config = dict(
    hidden_size=96,
    num_attention_heads=3,
    rope_theta=10000.0,
    qk_norm=True,
    attn_scale=0.337,
    init='normal',
    init_std_o=0.0,
)
Each number is 500 + 50 x the weight over its row's rms, rounded and kept within 0 to 999. Layers, rows and columns count from 0. Numbers have three digits each. The size before them is the row's rms in percent of the matrix's.

# layer 6 attention output, 96x96, rms 0.229, rows 0-95, columns 0-47
105:480536583495354566477568454553507526458495402513445555511396417469433452517537527463575478570448469516489569417577469520458526562573530563473508
101:584465508415519495451511444541557393517469467613580571429455414487468573538498485478418498620570484524546452506452573534506503473448569553533516
098:465538479526498547437519395443567437434402525556467625386457485518535526486539427590601439502500503525551470512549485539480448566553435520548532
101:465514533482532463476548473498501582533411484545486507387511442547461520558421542511432483444576613401609396504530483466530478425596394512466505
091:520554562604535364501529486498509530492521476551561530447529401469507441475506548473434437455522471534497506541473517540539472589501448469610488
098:537539532436458520543427460588529509491432434557436468526578526497425538510469478424423460500565500547542443478524471389527445471495485543428474
103:486527544533566334534427459500455489545495487528468461574543431566553517517495489476480534493559464554530525455570559493566505485499491423586499
098:524529494447481502429502530570478518491512516408554433503587496463468528509627471448514494485591539565458588538445498537508516520533428562507520
094:467455504495493488471469485507467579488568445577445532504458546508451394509505382484548502445469510545538533604497493483599471492531558589474556
100:451459457572481594528517454469483469524447447575472442483548423466484489438481548512586502494468461607479389539426476529431486500458534514545443
097:480448359498512499454593550506525549610446510491573543431496499498454543454549557482497410536413507428500494414530464498473488481500562508524449
108:398574519437442592461376491494639508476428553508521470536472506567420538555488542569510480520516568526492520476433519513460514479442515570551464
107:561555449513485566460568460451521551561513418514576511520417538497581467525479498555438532510471505600512466532522456523491535563585610544545496
096:481573538476472516507448480428488532497490576430394529438544467436486571463512485441507524427594533465522503518528420492560468434542521446528448
093:501552468484461468499594572508525522464399510566564554475480566480562487477353439482537438460600485576429410494537536491559483486578479491500504
096:558435512498478478502492610495452479586422440522506466503377509437612520493491473454481487454458510555505496543468455454403457523414449503506482
094:520456507523499502419602533522434436528553499559509522507522486557511575548524541519545542495453489524509554417426378548454431528495434502480622
099:605493542508439476623538488579469532495556440450519430489507483587574449478533508518550461465610443513462515538527492616524485501486507517494541
100:408520440510521575509592534577563485446474527551456397455568462469513491462508449537496503467574568512431495470464425510548469526551427481540490
102:487499555533537564527508525534522429448414475462443442418500559546516477519555508465498551497539490446574474502483496519520413546484632422579508
107:407399430589447398499471484520486497564462551498472474482537483480524550504553479473551543544490506624550467520514374497502520503561517495458510
108:564516472434466516482541491552611441489582502463468480508431422467520583483524488585488595489550485568532535584594488499448502459529516443565500
096:553535549520484502479437482545519477561464548510491405423516444453443518510472599532374561561630470553503450542419508495409454493523541458489521
106:497474418520503512495560452495533497427457442388461458531446454508509558456418528440572508489594455455441397432493532531505485462467450556437496
105:516483528491505551401482519484520527518419634508458515463509626451477500486480471454455478538486454481476496461476410482578370509533542549484600
100:598468438551482523447443643441486514587506481503503555548523577486513445454504558546442545422491417569500490472451496547505464508482423416541440
106:557486425604524521451494464463560488491486503525455589554552537445482538488601450445536556568534508453498487447564480567525521433498574511576475
097:455519474432495487430537451527541515487474511579573547520430578458505526428521583444512546453512561467404474535469436489531484511496483503412561
099:496587500555467538528476517570487483562495487434451547431481460574559545503447543425511578556528475583478457485561526437514490493513361474571613
098:478563465527551558537425508561551542553541501424514443516444550465538523455486547542536465425588465450477487511521457526467472535533451468526494
100:444552542461384523518510573479581551471516440483445555429480485507478389483551464446534452608476504584551411617459552525532417420473422522498489
096:502529517459528406473411471518599566542581503424434527558502413445502435432505505509485412543465484452473402461434509563466495432579462477561607
099:586489446584509548475554441574481482405467524537486500581517549524522490511513483595552489496596505447561550464603557554515486452491442483461453
099:490495474605471523588525544600466489399487481451562490506526430507482446382413429484516482575427556564429521510456464444446502497537566489506486
106:496388488470445429431551574501620506412481568478458455521571493444449487493465608479464497451473473511497471514451534460570588509476477530488557
103:535525518530452483465481505430514465619501594534544565478473496601481483524472453454476519495531532414455517459509403493453533522521476479603561
096:477534523498513455513397521530451542550522432541516586439525505462547591431495521542417460508518530512493503496481524483512451509470582597589477
097:549464359468506401446504515495498524481559505437613440413570419467619463505422406508524526469498517576477503471517602508480458523565492461428414
097:542430495499502580570540472497478585501524483502534440462499510579519418454458504576589510428561536476508508523457574400446527508583516528520556
106:431551425482457478401518452476457563504534454510495521533552546597518516584534549456480537528553463497504547457488539458556426518476575503526398
098:435580525484550501426466587482401451570527519538505505449573502453466481572450463551559590534512488499525475503584504470532507546403541563586630
110:442493508454476588512395550483506392467551543580560474496473447506551502416490517458506581480484539474557540555488530474492555410526574478467582
106:494420422529564551590515608420446439500407485466445477484524399526483436498525461483525452483450495476479478494551591442515474391511545583432561
098:488403468506530495525541539523524372556470533473537532464522570479398416530569584511504381519585452505451531558524553443553530546551472418569533
102:589495487410576475546445401536459484418484538527510483524517448483429562494443582524498507499471477442393475505528439517533501493566507461563472
109:485582502498489548453403538442471508478444386409504560521499458570426595445524444442464503520575549472548461444544570467484646560469461432524532
091:515478525584583571489564517567523518483426487588516510551469484572544469455547511457407495501456472453454457442433461463638467539535461473534539
103:447540517546561388442416529572518436523539476412506438546417434370454491491448495481519490545458531527457540559505553424536561481487503474473482
100:502477655498553505493617521495515554519514595567484573460604510531533492498559501515457554552506405441465473479378520505531498471492566496469492
094:542514472620567580476458524469608611510527469439543597487474522479481629598474501549458607511452456547461538530482562504523540532516450458473526
104:483508490521487619483456489441508533604528515473503472467559408529511554522530465524426481560534511405592550462490408522524436604545463533443470
098:478482537434533537505468552529508552524489464477503513531560493348461504514591497438495592515532522504498562485566519499592624511489519532512460
099:461455532434632512617518524484557510473554470421408573385453465549384578574492495571565529534528525528531498465473463499487533517517495473492456
094:541476499455635595435547585509482559512444499495465486388451512518578529474597494447583424524505577449490403500500550548566499539428556463475566
106:482418439507458529536388498424392517425494525547451512419485415486545557512559474439421459526535488473557524421447438488509496454471501489538456
104:476476454430555482597536438496531612489423530471555490511457435494498493444512543546490551536469396499510584474458530543442578456455488548405413
100:528502542539571460437503511553452512482454504516531461446451435484448548502524569436487566467405485474476511476580415443469521500502418424506578
091:520452515487523522487472525482512493538518490532539478554567491493548548485481556501635478469509487577583556488428582473467452474420517451440571
100:498469468460453491513487526547483472447520551442595620493460501574569472574575554514524519494530484446461430456541512350482503503531530539537477
103:514566410488500463496466397513457527621540571442469539408485489504456452501374538466535462554543538541503447489459482445607546461449445461466463
109:507470526446448488528474479595546573531392526526470451498482485521456486514523477539570526460544487498467457526529485441458470598369426611511383
090:404481513590535454515607503473484555510574503430464445566511441458570422476551447458486507513490538526452509364444444433488515492524495478546516
101:507550501432544472473503487519460427573410534506457514496494461481545539579607534466512468444466520542528562529556567464483534590587546538477515
108:480480469410421475467524517520399518384489454463428483467520516563581502429451567530423444551473478534580541498436452447467582461549563567595495
092:476534474567511479506461489570497622497501555453494524490518464434493644448478459552424436541538556467525540453399604540535579498518474455445564
098:443517524490504486521524498585449543472466518422472587550521536407537530539506514546557558497542453425466479466445497517480613501407513419536385
093:473473468449455510510495496346508481532501539410439481488537476528463475541558488507454486556582453471566489530405520485506419528439455462495527
091:545411425451470435447558500491534561412545539571556548608423463561450491459551492561522594563534516489475441478492447527490495572551486527524476
094:524516525472465521487421515482531386478473492552469472478499598542561511443515502387468479618499495587408429486509566547478527397448451473550505
094:519509570562462478425508599469561542544547507506484429459477545519464555518472545432551505568569533532466548424557511478528382638505516495485528
101:537565425577518548557436555462507406530504562508447560481504488480462447463516592537494614447458496543567465466458599579587480502527453546611461
098:427394470473499617490487542580477475509512548410576474471459526522563470452557514550455559464532516445516479453485604506549555491538471542515490
098:402496476506585517494467393524587466481512509529499468498536561499442414481481484525541465473633528562519540492465546526521491505460526479553510
104:450466483528483424502477523594524527578545399619507567509521496445482481485574523503532442509538466458386549474462486596596519438474455555505440
096:537599524493463458451425479429617509587440420504541470419560501498422518421586469484531536399489547497503497548475556559533562507422584394432512
100:543527554508484487488497440529590440501538545477378456399538465543382526513649470464505533535545561507487556465464533488461466503555554553486602
101:551478517598502576456472580483463534492479533512591491529447488525537485564442553520586406511528478479490511606461552425431549570517546475489530
098:453568460583480543442434565469439497448533459489576516475524495520504540445404423540419430461528539520489536513490511496478568648502396482461481
096:498481466524496490559559496441422498557424481472538541542595489482498453496554459478450450473487566473453472487562477514467444426525486495564462
102:600548536535501410571545527469554508493523459582526488546514447406446451489497469504570506541534448403486499474511416395586579460530605518503462
098:494475508528424472480465419448524492471536439485493470430565501437571463560431443478519518532440421586411509452572530498427531590494500483568448
097:489507516539433524603456486541575476405531520466473485522577487536490606457489606506512489528592588467460468434449468511492493492439495467511495
096:475516525562492579497453498464488430472524632503507498477536482472555463535613519528480387490431393514538437411460479554530442551471543470549503
101:445468456550468429494512453504483417505514555481505494556421422527517468440500448523489489475431334493453539460536504552504493502521430534502497
106:516539486438563524528503505459493531517497468494515405476491487436480462405617535600543524652381511474482570520499468416518445493578548500540466
110:502514573491518482413462448574540545452405457443471635491589455548526492503469540535600458487449551509592411498480465546434544563551419528577546
095:552558485413470538544518554557554505455550531547435452545521534485479524569575466540490474490513459366524511526536478495535410497475440412470565
104:552462412490544537496463489615549542477583524542483449414576498521405456577516496412539540544422510475497490546423542513533574477495505540446554
096:524412520516548625548518472509463562530464511376477464549437463422520382458499513487423528488524505434400442534577554459446540437554493533467566
111:514420491471474557397387435520464502598520502454531499510522465482443479452488440507448461537460423394550623462427537489424475528478425541500408
101:489429522443578509542464468488557554522560528541454471573491553401532521551498454430545536454523499466437457490495472541584430556538475451527507
101:469620448443472517472451512565440518485581541584468424519512379525465477637557504451494544501547477476548560464474501524543498615470450523587487
093:521488542389495555451529517591466482529477504544437502495489503485426505469392435510497477453393471473441520492544540535478518397528565515517463
105:494470534527454456551617531509528547550610583480617493497487470473506561491509439544497449470426437485596414494449521462434478514536507490377455
098:453418532549492539567421497553546467530445494519514536497483584516607494574493482494448491513479584406498455587497509390622509433516523646528402
102:451476496524515550471514529598522477543523531484436551506503441482486564494480603468450494450542491530545388544436490482495474449455386483476570